{
  "n_layer": 11,
  "d_model": 256,
  "n_head": 4,
  "n_kv_head": 1,
  "head_dim": 64,
  "d_mlp": 1024,
  "vocab_size": 1024,
  "activation": "gelu",
  "norm": "layernorm",
  "norm_place": "pre",
  "norm_eps": 1e-06,
  "positions": "rope",
  "rope_base": 10000.0,
  "rope_fraction": 1.0,
  "qk_norm": false,
  "attn_scale": 0.125,
  "bias": "none",
  "tie_embeddings": true,
  "parallel_block": true,
  "extras": ["capped logits"],
  "init": "uniform",
  "init_std_qkv": 0.0414,
  "init_std_o": 0.0,
  "init_std_up": 0.0414,
  "init_std_down": 0.0,
  "optimizer": "soap_variant",
  "lr": 0.00323,
  "beta1": 0.95,
  "beta2": 0.95,
  "weight_decay": 0.06,
  "lr_head": 0.00547,
  "warmup_steps": 200,
  "schedule": "wsd",
  "decay_fraction": 0.693,
  "decay_shape": "linear",
  "final_lr_fraction": 0.0,
  "batch_tokens": 32768,
  "seq_len": 1024,
  "doc_mask": true,
  "train_tokens": 224800000,
  "steps": 6861,
  "dataset": "wikipedia_en"
}
Each number is 500 + 50 x the weight over its row's rms, rounded and kept within 0 to 999. Layers, rows and columns count from 0. Numbers have three digits each. The size before them is the row's rms in percent of the matrix's.

# layer 2 MLP up, 1024x256, rms 0.151, rows 773-827, columns 128-255
095:514546505524580536571449625461396474478480521452505399492457509482468456538495444547500477451497624512478546496439539533489521477446502363604495425479500503515487552487607459530410530464543556465487487533562421525526459474488502465519497507418477480489460435516533497563484464450529608478537432493453461472519525578577465538511525443415548528495553433407534500563597467475498480407500
094:429563608535482588458465463517480545567556489510435513514569528501537571485510516438570386427537438600452477590451486591428425512511460559453422421448480475571530570543412575523451406546544446516555581509528502405343464504396471507563439482432580490553471498446453461461503509485536488554504481422407475537491539487497468505499525454584482511523414568502441468548524502475454477407562
102:518574534497512589494515541491513580505511435479454534528463507517517545581447545624506503484463475486502589466384523505586463485508564491534461463443509471503552512518524408549466516433512536492526453568441459556394538553559378499486457602525401495422567543582592543399564572448473491448512569514452535470476538576461538474388612547555513501562459509449459471553427485471384545490402
098:504502458480493533489484444574473407537441501497532418503471481505554557563573560528470467516477485520586472610512623417471467497575525473508502539561523546465454514471472544522589462401547563442507466490519554475461580566450424453517546519547499493404468503608453496551583493457542544511493520424447579542370594446494471495550479502419569488452521480447491441478521445539561476623427
095:515576494465440476590529434479533553491544443416385550504533416467542415530542418476488445462597530547498519458475532492533470537400479428453534470575512591481506542535445517404511564526549468560528418511522487469510475469444444526555508514575394485459516467553425524443475523483504498492485543414488537570549580489429510496551540530379483465556495547502521499503575473505491559514490
103:589532475534501469522480529486525510480615448431468543418503469559517564423435550452504506487459533487561463442512544426542549588457432463543575577543405424480559420490430428576481481517408502497455505490526491424489383498460476582519418582514525481431575522507483545442534504499574471505507485458506531564521503456502508545561494503574551550616582463499510441532626494556381464445507
092:518501536531541502491473508521473384576532565487457462524483413523533536524525449467422487526505438495516561575439471476470464563529492597549502480496458536453475515559486545587400527649457521508468495497515499448542474428550493524588517516512480558420541595468545521579576459542466496447485549485476533508490467597499367569478525486536522470511526585497589466468546580594454534514551
107:576448503490450446509477423443518512553500525545512550653571529398541482466421438532595497498551479469441503498448489560563569500529481498500542478500535568529499601493579487483526510534555437510543537523542460535504449447586564423534547529519436504503481503511478403437514433510512477433457413544488510467484519478507454514539495517356662487552485501508514521523454396469618424429414
097:500434497501439586541506514512476433482418550447505513446552537456536453481539462573427566508503473482533525425420562564489499501495478504542559387531499485423554437487435434518485456582539428454491562461471506477505491457527482514502484428472613527469551533527614506447468526537584521527573425439451531584481507486541534530550432421524505582448518345500471520486515532552492491558526
115:500528681532496590544506494563518519463537469556492432483517491589484510568532492544510479507536434470612472463489565552528430546466525552482469586477519520469483491459547520432548555490526474399503420576447473511448493548503463479461484508520548486523487520519463491588450491402425521418499520500469577482496528545408476522565588493539505517541478423543438601420399554539496403466479
095:546521492485478506532537473440420527502533576461494462472578459469530443563495470547594525521445502481550546539507505472589559547502517536530568483398582571493493518380475485500504477494576469449510519517548471499567541567583507559479498573512431550504515536445450454509565532577512406538475580570603430500440545543498473495466449493574428422450501473553524435473409445515501436453418
098:506514508509496505491509461493523521584486393493530482455464487449477499455533521489451506439396525433482473459575497565462529448458475486477481458423531494487559535560558476476474604512543435356515482524527516478411504458491474586487384455533500455530447665496471491424479494490482501466454470506451448531474541521532585518469439473574563506517447574512464511468568461493516441358473
101:413479454519535506442617488524507481515469496520508482408445362337393382453495519485530438530525534508527514475472450382582422438447531548437562545426478508536518484461525448428512507593452515492519392474493478493475500443440505489564493471568567437454633466464518520494532447528456474500462501441529583501556493514533551518496566525500554565533367504465568473500469625456483537550482
107:493491542513472508542421472485520541528524580499517518434530587563539547554454487460423480465532535537485493485448493362451564485487560475490438612465521442569503499553560526548465460502582563537551431432417505476476580470520504501469415452439503556565419506509571502600476618525483496480461532572521397510559476514542526457507520419513504505501514432520494443526472491483437457531530
100:514492538485519577489597420460528518494538426461498448444511524421557518435562428539451420500552511437549452528469456452507555618523509504531465584521502436618466443568539505456541463503445496475545540426467508452376473516510559446576457471372521529371465455489449478493481526614638475507467452537474435551427530522546532529496528434486491469464450515570522439441502552519509574576498
106:403497366410375535507559474566442479459564516507521510483523489500522544483509479442437521440490508468499537528429488481459451403542460491503540501524444408482395496487520505510492416578451661546491475481553564504529514481518518570575551549487478514621510557511497512537531581483481506487506463450509471547586470493516550512532411464411530422467512447477536465425497422421531524510511
097:333471534514480468545443526489469490441551458539537498599558490495422481515475595519560491568427401479532477477458480514423659532463560492439550432486502453520484439481511441441452568502482472499519516436558441471450455542553426459531480507481489617494430511465600508429499451478618532464512508553489580527413549454552517443449462535506522510523515595516439498478442505477473555447565
098:321625483560472499555426553422555545484544454443452483505478457499544488484405532483532460458522479621479442504464585474534532526537508503493456551444565457638607579508511495505517480579498460574550486515556572438542485495415510427531439533501493492475484592526516387541478523476542467508525554487516426500472563556449493463508503487510467418496510420515479610540423638588504520484506
104:492481525517466513453448488501533541553512505502495471527514511424467459507417486451469529545612439521552428501479467510563542414528499530510460559576581481548558586540400508517469421589486543443547493595563532633484530435489430502502562526509497501398470451528452434490431456570539459408362474531509471494515564513488504475470516439582633509606453463614423530537486453557558483484576
101:497447428487479524515589477462565597470491421370560513518414457470543441553483514430509489404485457576485532480455611501497513554393494671452509523477503494400461475530508442570441443463472558546633489449431364498409565518512546432574434481478400434440513536464534392425531503500419533624510499509488389577509581465472491506482534502557539573467542504484516558470465559528474386494484
094:473451426545523429424456459413529536510447472449468513471405525523581450407509600487543509524460516400456575528492470539535493469503524497459470485444513512530473459411516545500480451450517516566539498513450560526526528357471555436603481430516571542487493544524438560445527501494510506440487507415538500538393536550436548603440451404598577470521494502582475490549529530472523511487510
101:487514526463540479520552498512405536482463606456468539466541523528511498376510464499571507538454479436432505490481540492490418527563493479520497469406521422536476583545523464506421490555450469535462496543498488459467443402430511554471538472646470440552577432541583567556519480569488387433518511491547559575459432473526458577550601509493465505451504504475490526579668500477575519494470
094:551558459411499511522584436481442572550553457435516424503483476500601493474500499548479536470423559589464544485456546473482404540496566512449529471492474449565471503548474531470607561488436509522479488507443552447545497595413516501534431494471489490588516555494517468579391553427490574501519487476562522542486563429582522448432500409485511487551485603504504576520576549433483494539557
097:422535505518489519386517514426517474461482382455543439450479591531471496453584499489476513573603409505461460423473490519522462646484510552605444575450432552500508514431386503521477413533584526553535484396559493500548593612524492517472426502441442538524443476560477392513475458498524500489479484485503433543548518537453494385422454453482505515476462512521486490550395560510521528585447
104:453479556512466493617606481512535416571455633462513533504517500457541587490534625521528482464484549554482537535553495534458538540540518507421451513528552532551514525539575503486535463479485445460576498467582603492420518516434469514513468506453499464471588413483534552543495609481529564438502394494501486513522542449509398579539529539395593494501509438623465494466566427442423541549522
106:485518524507588490566436399441455444432489601558511503566461553471485575576496488502502525492404524435467467539518419508505534557403504490453459606531584481525554495473456455478488549495571573452485529484546487512535454404423495488495547397530555407486534468588525556490446377432509453430557476528505471479529462589480394544548476501481526477564520429505561465570504479581480501420508
099:522551542524572551430495441491534491539482483534469494475451521531575630495464558548554536535560509486501614479526533392471399549471600533573480512553496589511519526486485439478389557458541566526558456465498511523464499512442430455411486480580495532581528511446462425491487521412490472456447456523509449477491472546409376550504547546496487537466552513539425457466522500464483444485587
102:492485535475487498469562474492486409500459471480675559494545461475490513463549517452570525482445443429458596596555399523458527463423417462558420485536400493473442481496427423529509460495508490520536522531567566536472515533487590438568515552424405502604526480513514553496590535458463556448546449430384546508470529525513478547496474470412527412526449473488418460515511487438443484490541
101:471539572516583507505576449458554420512411473519550464478521489493513486524488443525516368534554488488468465584527506535485462526602402453580474563515506566343466455474482504527488405497463478506447450541463563414517441543582514466515441545434515494435483475466515490545523607428481476526462423414504524514554516544578509544535513466434454496501580576498456510494559442508512470475538
097:479404517638446561534511432475498538564547504581493496467472442426541546482576505423413516601488457445497541462474537476431595420537514543467507512375495559528573403477500487452508525499553479512508433559521547485526483589453551534405483575502556474543547555498500456513557567438419523493429442483480497519512551435520416540492499463562476473479469454565456509529453480449552478455409
092:560567520490518600512485526583554510492527598400558517531515477499548536443541523551574491484457507486467462477475516471469450440511504493554546460531514473552428420592517462503470466513542495445492542500620403511421541476476604471546466504482487377478476459507483492505422485610530483462492576571508514483546451541540469553515465554556465500479550522425510537534538637542572500462473
101:443431557517517487549531464521508548544456511523501484438523562438470556613385458433467512509577508527488482515518572403503486488532389499472515468514547463474414499436544492501493547478524477450434486492438485533549597443511513505475665478500495465500509492508578476477492453536527411445504522512606549430508427457509578566575434546483559460513535523427502539464513516574539391522484
101:562534482425529493517556411538525486465575528492484546473512544484513509521527497480519427406544567513488467531407533511430442428571477489508516527416473480462559565452428598487454482493464452360506560552522492540387403495439546449578586574469516499510551520493501475472603491520468534458525483410499465512510565516579570510534423511444526593591580589493528504471499531515624430537518
102:502514509553472493489535478494474497494479546429517497477493467534430564497539484538415563509488524504455492578532488399592563456561419462445555454452487561545536566456505453528417479439553524478528519496556547535526494460506408509521470503519465518464519537549429429457470529593475505496433448442548390472495559565381431521557583485495532540465501482504454462510453598482431568599558
100:485396436579492519527428496515485465475478522454552452503539542501391435594441525520523474555545470465503523548422475569547395473539545530559492506550488508483529562492514492547517495566385465535505473523438437519594437426426550500476651502569476537465410405547466543506534556479442541438518608541487436467461474619507530437540471511412447474425496548485424465404492454596503438498476
094:463625418539524473446523489465493442613598606442517451448455565524424430541436434562498597596520462500504585492536520516448550582539554555527471489397448536587464441510491584558436516447400530492464466487489535514395511570583499505475490555484495526439577409466497515497485487568516525485478474562426448433541431525502523493464471545537468474451441440508538488404427490495515557454455
099:510519530529497525611564428541582509435526427505511485522504446447394492547584529478532498585507642547506489527542479428581562464471477469479546472556528573539442525534455553481525497534481603521545546525502469426521522463502382585478522426618532409462491577535451460580559518547481464440553427436488479554457520491536540490497466538497494500438582578438536499458541519520479521491548
106:453548472522520487609429593478515491501499552480494473539527494476454476459492525433521486609542527592398396501552606544494534477495452562423555496474545457542462438520496496469546526544441523511447520492574429514509452553515497510542571564543593467463462381516528468526568494481569409477490473553538467561532620392576467511490505510441445390481533513468501497434480590463494433487484
112:568487396405571483576464538544501531450452582466555547459529567490603536509493521513531554468487509487446544486541487498519504517542520515485505561416487538470457517515526511427498511508442490484511527423566513481465512507431581464550520463431493445523477470563466498573401488432640618543512546547463569571523484500427453536457563537494556499533450458509491479517556524480443519598472
098:550438533495429521432519605519656542524410506440614487452531522485480477589450388477551451430417471520495485426486555555469545532448557424506490531485460523548535529528515431494493509469510474441465474482485456498505531457431513469518493446528447562491493563531488502464450446531446496462538477517523462510489502449473495451562506492453501567527521627397475461518357477560487462577573
097:486535493611488447524528537488506586545448433458381427466532410496589500505497550446423595471540489511465491461553620505423446502647520416508490451446492488464511460542523495487508537531539516519484489462480495424425532490532486501475461513473575493638530451583497417502518503493504529494501441461503519537509558472392550484497468503527522457453483455472534472498516452475467555497454
097:537530499415482503433413542483526509489620578553427424512550378494497504440440418557488436429537488456568475445518507541569485504507560442526472530494459541463506511495591536421474567534414490498542533517505494545545574524517452504482489524470553567429554506471494515540448414447578592472522537470482444454536543485503484521526503460476556612466477468435495521521469605502504435438381
104:453434489445512450580514461533500490551526500574598512470596479368377536502448550482567518472538479577496435541433512467595533522595523484577564580496521414522538508351477543489427518562437548600489567486515449491525340532492514499484494510499566519578487510440569491511459458473571498467431495467481483550536448538530531590465416551430476478507470522605513536534580524457507526461444
096:470453457616600444610446493548496526434510407460551563560552420579540584388437555555489458486589482476476442518553531507619485503519458516457441534373464467457587480494511543408565494555480543530474495494507451516448422550500503492557510544480463472489517521509508582548510509452517458560519562573486425524605488558524482494501475525514399503499535410539486566499429423540452560508484
092:499558510569495599495644510533579427399455584477515467553447460548391519553460506555514457594460422482490577474432530377545454457416560495509454398481532517568520621439555500452430521517414507468525456565499480424521524506479508531521530456497435487510533503512450576449503506473499438467548494498597468456547479546463497474565503499420574600509529536513529488479516425517476546477473
099:553589506508475483572612530446561463503581481549505553509524587540474485499499437441511511473487459533513399485486577559486537473484592474489447361578583512422529433483466467375477561530492466448605528486528569506523537452567498458541559567480477453549461528489538548605557452527495432515511570528496477526598466536527535475431455512480485446491548470516370533388539484476480594455522
097:559572522517568573520559458503569456501506540492504527510528517455518508486575541364589468588459509576564602509432429501651512549480588525563477376542461433534450515442443523438607500496514463567442454451439558467397472518443578479492548526513494456421514441447468495488524481538478497522495595471492523472531537488489352509552589511439550516447558558460470533402516488552452503525442
104:520521541453525454478448554452507441464372571565527584598475481464566532577479462613487552488474419495473485486486474425555488530599460528515506539499562428485492586511484529539441541486555539541388543470539463490511499518493424490495498560477526555509489517482517470477508491544533462578552477387525532521555542507485422470490498498428455452575538537563533390542459515498484448462513
101:465525508543515451419516512511612429590498534461477496510566392538432495417512484543474523466505446449486442553529496529464547443421515498557471411596603489506446451439410422519553490485518529574506474501558490534492518515471433480470498519568462514403396458472492473450576555619482567518444542379544518540416538506400370460494514597532540408572581527569495528480539617488423592458462
103:499493524550583448503528470407583461543460496518492464479557537546556518435535396581460529460545538399526524425466469474482518572532529512468529522542500498457520639479523562449470598366392531406380472503564478408499452427418446440481523460560507539505502512512444448390560458559575598507444504507529481465459492482539573512541554452499434527454521546514500552516508581480574498502524
109:491483494552502463510451422461460522462514477444520473505518428487462504492544523481544606456525572447482486505551431505453511542414474422415561512594457463536506542447597430532530518443454502509527594577573484496536503584440488459492451423474582473465442522493457555587460525479504423592611471562644462468491475526468549487441577488473562496529468446620445435532495386513438495434440
109:540443544461553510472539447496511548490488528442468462427506386533464610498562460539502523552504586450528489582546474551444553531459499580470528482508523509457455500402452541589525418474456531505520428559503494596521523490474504592584519527647430478529572456434543460570416507545526449513481516437582493620462543498504566552429456503476550418477462478540480519429645463548439586463499
109:440487531507408494424412479515455546552546511430404484463448538511494531450524448520488554500520441485523414527494474522436497506436497451501576464451522479515474467401503581597465506532495483565457471523435561573559549502471525485480492476557550534506410535404537501495533546486521571511548464484528502451501516478418559438387588463558447509557568500571596632498474570520518494544405
095:562593536503464501487444549504447502444480442385530489524477514456505605521510490545443492465402524533473541456398488484472570571534513538431544498616498549512523485472493435531519555516459495493419440396486454475562506487589547442491497415488523503530491584395527545499491532419412489541536503605545499477539475424454551539450538472448466529553533562493425411469479516489507581568540
095:552408475513488507475442550578414521438453523393589515388549511587496496420530427498507600505497546528508477491419503459439504502440469456432417538555434461453475498525514477449517491421498568527472457571556507457443581440580543429485645496575459541493514544394430479442519569450514533451468518412519520532508499402518460542511515566512539553507443519528527619554445541449483467474518
# layer 2 MLP down (transposed), 1024x256, rms 0.145, rows 773-826, columns 128-255
098:450545542422516525524548516459375530617466557484448498462565498484559537443477524439547529576417437433525449442564550457503484531450618409434537502426479514491666540445459468511495522572550478449553538527539530424480480495466516497513526507478529455497533491515465554477507462429493612505494579461609449455473527532427496525558507487490488510510637443491607474529447506508575565479556
089:503512585496471548512454546450438510513565619517480524600436579495480486604482506529525498476494529485478413407460515573489588544487507428419568436608466438496499503416597484377494525583538557540527550384514578432570515464496464545468517485525489375471623554587479539495467574500475454522520518495425516415527549463578521466520497588413463576426435522532521493511474450529487546480470
105:384512471525514432532483522544487498548476460532515485541487617532469428464492528436457511465363453466562571494519446414507529552562578591533604532576475445456427484402585579453491532415523552632456505474538429489571430523591421502517458488474552539469526497573424543596484485569497423585489515500562554465480458458469489458442469562540439528520487538593516466530430622460453487549476
101:427444591501602599499600517502470481351491536607550447507537483468481519505572519516546471494465564545512550440422486507655441473543489543519489482483521534564431538553566511499554505507580492434448462484597504523463495601543594517528494459531498501495456477426499487464468489495509483540446402529533481482513489531477481576541591468522553489382493512483515499517587458484455466465468
101:478529524510450509525472562514515391509501484550502498521610511527526516518566645464537483450508553564477558526498548481462443432502532539493587426453525527518518447442509527487490568569520500542512542558471496495461471385479476534473472441521436464571450498517509388454458561412547582471553502553566524435524509529616422412434493522472475549507538469595554370524472480388491433603536
109:557591427547518555410514435570515515536400501405487517557479583459539472435491516476587486482481542458429499470542519517474469465445513554464518370535487474440560528466388429494573552529474491493420543515525443544470486531524533454461532450493556537480458475422563470506420504551487485591453497505477472533484526464446603430510469591513517492472457490524524605491499482483571433533592
095:474453476456486461519474437480516501566481488590501520531507566505552527466561498540483578546515468506432553500479456576588499492428577476481474466540598501470434433440489452414505581558551483538518551493535422441580549541507509515457563481567498346415557543496525580549458476508473470403518447463497501479472526386455496537651552450504501465449495497489430479548443460416518504553505
103:513515445502455453515477570503529544472404414485418494530595442544512486442564522602481488508443472498528469548554471491523493561533450451456524469569439544479495536447442432522453431501471477563455512509570586499455522479507415481501603510585583429490527404463459511376470563469603409474577518516537562563432541528554600532415542521497508516433537567544546492362552458497511533559512
103:486453464529527559391460645519547465524481543391458538487457498502450555532508480480468432496447556488520465552559563457507461501482471400517624525449452461507585473590549374552489453481559533486524514664416408523481551518471464541550448580539471541550529560391559541349499458554512598412551437480511506492519420503494474466352531396537509520594403573546543563514507484583556472517471
114:549556519522482462487464443496542458485561484483479529495498503480462535477509551523452626493483442481507511495427512536489442490424553488430413490553459507548430580496516465537441543410472505529375490554599484435596497531493453497512473558487487451619555470505456538461579465574535517517484515482530423586491473490571522523405527591561446455481404561586502445497568556518485529568394
094:499477532502418494373494466480509444548461481426497461485491484537503513522590502469381573429491502530566543497381564467501442424519530535520515530469492423392367386527560529513551411443462524555444474484573478475512449399531464472486557452454521448567504454482511559509426499443454494503581442493490557434481541501544442504467468522547460541522503516418531457404587471582467490581541
097:467399518441552417421493491483529552435375491425460520458419421486475488554602471589577453538498479480474431427475523531533476538463495466417478469456539491511446444488503440473492529494485548517469511563478582460608494495516415565484432532471519603542437468497526488522475507499508528496457497498511493498575481375503505502550517489469534449597484509423583540541544517496419515516463
100:574441589584426554604449579568493512520533509500476529553541534485492492442560489507578503477530562453466523540493517543537555500526510433436534521405543536521494380532491485440440489569544498529447543520407520544421434433510479502482525495389440496428571483492514503541457569465500464511464447510515473428471610458567532384509463537445449527596598402495476568539419446454473471436520
100:412445424465479517539552540558403539530490520505501452620492520436551501511566492431478406473479488411450460624454490599475415465517427512510542514464491421419525435456599503510467506524478492505502510538508575436414431517530543402495518454455458525439551460513527512409445534434532488438520536558427563523391497460533463485501457457485566474460496482436435511546518508500529488486526
097:528543526424493501557548605480563519461509540473574507496611453455510564554471508540500450519501572435468446573552471605544429407538565457427460466440452482451409544478497417528541542467505494499415502450487460406592388450563519513437550553475538450547528420535551605528456499532465514401505473425463520468522493514520482539518557563529573521549513532542457590465494567520399469441577
102:478421568527461481423519410528485513503576509503493464513459505567494541509542495517629532513464509523516487444533515535480485458519388504426543473333467482528577503546508584450508496560550509466454457460459491519545427346442564516424550621509519452496489368583455527583577440520533519549559412543521603543552474482578532430503544430506504535463580463559526472576454535484523514487439
095:521539451516466462558550444516461456491464611503507507520527588496542563568472479487451539499522461493362404471473463499499390433524493535533418442527460491510523520609495459583444481509430550591472492496464395471521485476521513461488508536470543481496460492602566546514586538533501373498448545565463482446557411514449597567427510548559489378499418417442543511540496555499557589521526
103:505498530536565490549568478399453440444500538470561584449571497544441584519434535537538430480547583423474490451483525459437557533549496529557542538427513577463464473529557562425521512457530494472474645510495503550553458618429535479603485561488490542362525467567641562467398447531517434455481558542504606578406493492504505510475612539514524573484451518520513510485494492457487563564565
102:461512454468537583586596525437428494424478522511449469490470432543493490461542548515493438488486525497516537539471579504503415530466493422548505377490573459482472476424466487520554560494565479521493513367501593385477466597488458496504543475591505521524437572455388505507459549535531552514549528400446541558505554513579501511499494535435406498484444448413454481472512510489593555490552
102:597468490488517491494466362494498512533460538501462484389480445631462556434466523482431421512497512462500514504536533499511533497559423345520513482474483459488449501474579516631466491491462461575420453456527537490497449444500513427427573412438506565492532468494514488421462428508532541474538541472565579546542488526517451466427475573426473484554548521427541469470505534489521478497502
097:483504500482457479555474428548598489485407505489552515525508405476554499455518423478472540444529550556465436523419538429475499526557581368555568585509500498515502511493446485576484616456502537529479529458477491558431544438576503498467518497391451497475436473538523636504586481436451528597473494485506508480529497456544502517551445452455528469554451544528442522568435448524480475509567
100:506524501537451458565489406481533464460380467488556557496478460520532436565530562469507450522485545436596553482472561458438530401428554478487494487572539515577424444491470470525553439542466501579546493503473573513436569458467561489450456546478596528513577458566525483499502528477550553514569494469555516511575607544444450433464497459479449531458533591446532566480521450453501461555503
095:484437506533571557467515509468463480568541463517489561469507500456523492449554517534517476408536457581446561548456460431482580517468499478454430470547503548460574592530512566516448398392471549511481455522583513448571559486560491519610478589507566480473537429457480508502525575389526379491502507543473554410579487582519486475560551562514476515546412420528486535484490431610493566545511
099:498484552597563511472559556520529414495374468497424500501462479402503532525552428485513475445517512571528520513452559485457495456493546485527483463436563539513553510471600493488560541486500465412531527435566562559437543538436495589491478395468550494586423473419493472500455529475458479424543446541650455566494461506537548444529498470491470435449436519556415483448474494435524546468553
099:525445507465566495539498572486433552400550514380492494523506513533440564515380485524495525561536517485588453498472497522443525457555477398548563477512489436449475591523468601567484444526518543533492507445499413549502539575513466624488527537589486574464460563476492495557587469514563540506562504501415528622409442554645549459473561503511491548527485495512493441620514551446487470515499
101:455505514445453469548434595458561472441428542502495661489424488485510480471406573429518518530510485512558522454518529541475546454583476476492535513474455434478610576496536446412511421445505397629509452595495493477475459545473545512534499554483445534546507432535580546568467541497501487403494499438509510488406531425506655512457492577582509512466478501446452429493570470499460534477461
101:418527545561502536493532480531449492543518491445565509514469465443558419550468569529479500562342562458453442442415480496482509443459615577446488514477592512553546493488487511413490574470478474523656479521480430512516497542540488592459502481459473430556421380504475438578429563522551559514628458464563462577432467433545527561472479500518441478518500593480467479552491571433603482488519
102:504546491505603409567433428459536399539465581557429430559518504536498577493486524546531491544514607507491478402561498488550489488469492430548486462476553594516445584443544541561498562457397530509484503507442474531519453488551456544439377513645548450510530457409515496366539532558462473505506491535538482488552554581518546481491468550522516521437558511459455558483488508508580448557490
106:493492623530473470449501534474466537558353587518531431557537466567550463450365490534430475515573442492434405468552486498613558522410461530533498365561545524414586461557580463501503473405570494556425530491509501424544510532484560533508541457493534486559475532509591456551496478502464424509488482510499503526496527573462510505483473473564492515550485465528581536504466420539507448441460
103:486484471577569499427468500423406421421464495523518556501513614457545561543478444514497568464452510522521570443579521553384456489459505471415518537567487509453425494487529484539443475381520496521524475569500545457539556495485466524494520520515439539423525485382403512559522478524442424440514502524404526484545490510519507468476552492516482537532519428592504544507545492500506440524498
099:471489523593458431525467480566533496571417459524461476459465470603505464570537531500549387513479551558415412529512547522484596534560482545449495487484505472464587549555504588516544464433481556454411511505489447454449496541545442431434484477469504544572434570493504511526468598474522605505496459487568429459527495459569477492520550428486430455554501509498454577368482518515551498442415
106:488499416485501500565534538559449515542550464473574503428546532382492463525456469462538525612610525447499529547481474515510523416477461490501546558481398562424540482489542488445521420417392472390554506501530522444560450588429484496509427513420477520540469478511443591567465457531575503511479511479563486515511447500461547513510442458379467509434466493536524430406493603464516547517529
108:531505472488541460436440580558524487567508520556516566632399583472470479481520478403481468461574518458525508486484493614584455456415460447537581553513497584518571540512529436521435564542488512444584540445508475469532562545472496531518458465566510464449460531424425481402438503526460496486597480528509451497505445559511372493510537420476463524510585543472447571412526507535539487526432
104:564492604490477529498466436521515568575518524511551468514422523473449451506563476451492564447505443522448467505478471573473410452561513574372506518491464603478535421451553541476384482531459556487485489445485539485557563496536372523468486501554454469550512453428470544481446484504480593500483407421521518464512477440531529439421549537572570405452568494430586487494481521396580510588497
095:529496499485473483490476494417526534450535523555564472566481403557544521497569528512424462424476565560462507521477495556552494462501597421578501450497464399516473481480575554469551460431520525506521520615496557541547503448602561437505411552624560453540511564415572391507518499511453508498442503469558542505559415448647563550476451491488509453529516482437556529512505483476442543483503
098:504423507485547393445506482480498462501573529446530534537469461505471565529634554502502449404532572392476475542403480459437551505503514520515453492499512419452463498498483540523435499543483492555435485461450552498522484570438562521456512473611467487498494479533501441380466458574447504506631593592554471518404519490628563536556479446509489478545554558461546565478476501477540395373512
091:438556481477472475476480497473451408520471500516444521531533554483540493534485450517445532483518478547533570477454546585492467491482563490547556585518430532508495572521495423524457453524501464401431503431490452542483422519503529442475462514437473509488481447532490518361399516525543619488427454453458540581468443476498447463487496525464500482422428429471552519580559541452538448464604
103:404534449462496541446583509484510500444533548551451390508496554631512502528493458480470548471559505470590472423466504485549456490541483490469523508458543430497612545436467454501485514476503413509519560433504523547489534443523478506519458524437466445471578511496494539466529521472474523623410492476532551496500516491606541441507517427506493566541451481516494536576545496496507561430592
103:541499519535480550401518458381465559484429569486566457550464444526383481515553583511474399445459538541541472552473482497500523551587572513532586545543476584386438378486423579457506446412487540509528504447447460499495525590555582529416523498565474501539549603449533434441451583527484522499458521503581527501524459523464503526545592524452425438440575491579501519501508536535513476447527
097:552478491506448469485498418558474527621470391474414478487509506539545491531491481441415447404500505509562505370495429421575556410486534555480561540618543479455538449544544479338538401490492388430492462451516494546548488489550591455418521580519589483541456468474447491477525472431512483594599497527553524500533478513489534515480403438526490553538553485483501477467541534510500506499506
099:484611554490475576421500440553567529465517463470530471426537429521497426459465502511619553560525458533426501534666473463440527529517547486432497534499533459459547487394579477557493434506475588538489458449559490428506468477425452475580498519523383574434507512417424474509518535561575484568528450489526497498497404483545510459530553485508487432461542595496482541528576568587508502542468
102:440410456512480542544570537550526440455527464506463503463447496394520388381444576471484557583493398441545583434538471529507565475528365516529566548516546495507455567539457587526462534532499569498493489461511396429531489512553497525515613501565491407496500437513540566552542406519617364572620490490516563478494457510456507425515552451547448500495491544473464564554514510451437430481636
109:421598518474420433420574544370485453553508439490481518464468405510489559468500577520417491515515488494471436507436402513499526565464633516421475469582414462482519422503525537497491550520498524542470558523527499459539495542538528468559440461489548415569449532540561486585559541486402492534524496535520536515525453474365526420458571524596642467458493510552530502404573543504555565527462
103:519492483460535572536475491519484472479563464476466426487387608605518498535488527520577558583380528532440484472560583496395511385461487519534568494455433464443508481531502426497549521467575515444464534605560530539450525519562634490505466439474477547492523488442463448530504479512545498543458533477479470461486461550538474533531435410474512493489545411395500497475477528539507528433551
097:558462511509436410480460506451482506548374592508542468480519523507485467497492572522524536487484488494446505432492444517589449492511589481511520487556442498435569584504504491563525505501544529527463447425534533481521490419491463516487442467474467529556412592459508413429519478495544469556438498589459638534532547507541466516552388477627498511574571574484495534546446548473602433496510
103:496523581422430513596520472414532474548392480495413532424450548525553470515522415431528492503515522548511492435487580534455389457502503473502587526428437506586488545498626472562491475496531475437586503503516531424490511467494529483473456527502542528474513556571554533543434481554498473543531446480499622557475519513467408573542606427462492455481544505480554500527481476512464411504442
104:495475479528555470439556487505537618538432547444469518635485530526421520485411495542450489509510483556525504605411443482458474513464498558459509556529477538419471477573496455431478441434557475405429365597513474517463513546423482539466440496444566539395447494575537522493548492456596534494463577501532585410434501448417450461554471617534503514591479487499504526502493530515541409628514
102:581469457656506567559503506481518520541452469503482429390516453572492477426521521515369484482553431539521407550473544535459477540517514516432505538515489507503482440457493544456519510487531490378492456579440552461625449553538555467465580437580366451473479465457484522471536458462523522511389522503513466480444432546487504538510541424583490488510449506488415461520528387391511563497547
105:503474520493457556564503537449471495400466489498486525455494490483620508551510526557468401430540551563429554455401577525450502460483479529473577430457436524577551506497459458559567518476496469474563507470512517433440538510519553540506558537514451473490549607542446563605571464630456541464423447598422514525579546552599512544524510503597424445540343475531457466475438517608493509547568
104:509442515566440456446451452516417479579448435474535473502415561393492507540585495595501456495427537531495493560422531555535522609494600545446544484500465451535539451487565467386533451497536463508461517483521511517539479549410430528486531410482430558526438418518468461519424472573552492554454411408510507475505437443524457511560448586535465476578539526494621587554590489490613479545502
102:465516488552580520596602488507522447489485469519499558562468515450500518506611546563496567406560466462439490556531477490419515473461477545555536489477433482437602532350478598568488426586498454451407484441496526555430506520439567509447468500481532463488514553592480513501532481435472504428432501564498513462437538510501575491496548541527440459416491487462532454397514510495503523564441
100:548522417479447424477553518624579498575456430575436420474399553536416508542463490447501465552511591571542512496541533553452501447418512504512492545507565573511505485407462514477418548537549488537514584483459470510539557457528485464443527490462509520474434518413444431482606480494656570445472437467460392493541593477454539517529487476556468505507598523424538418486424507458452537418513
107:509483570453547550535489595542459454448445546492522550566419430444472542475504551589612532511527473513470462502487455488496540507540480524463551443506488538490481461483427493521455525533557482554571468587464488502591436534486477508534554506405450551496515509484555445511435480529475457463436536462565456459521443493523509493470475592580530499360506558541447456570502398490552539450498
101:502503576458406527460632440446519511504468538470553466496549467573473491487490584569489431488466501466399483477569616525408509471511493402475487401478536518540524585484537506536477418641452454502590530461464634436555461558634510481561461461490536471453465468476537481525488576558488484398485530560493509530514534537535532585377537507538497536422483503431482517505542491546536464482591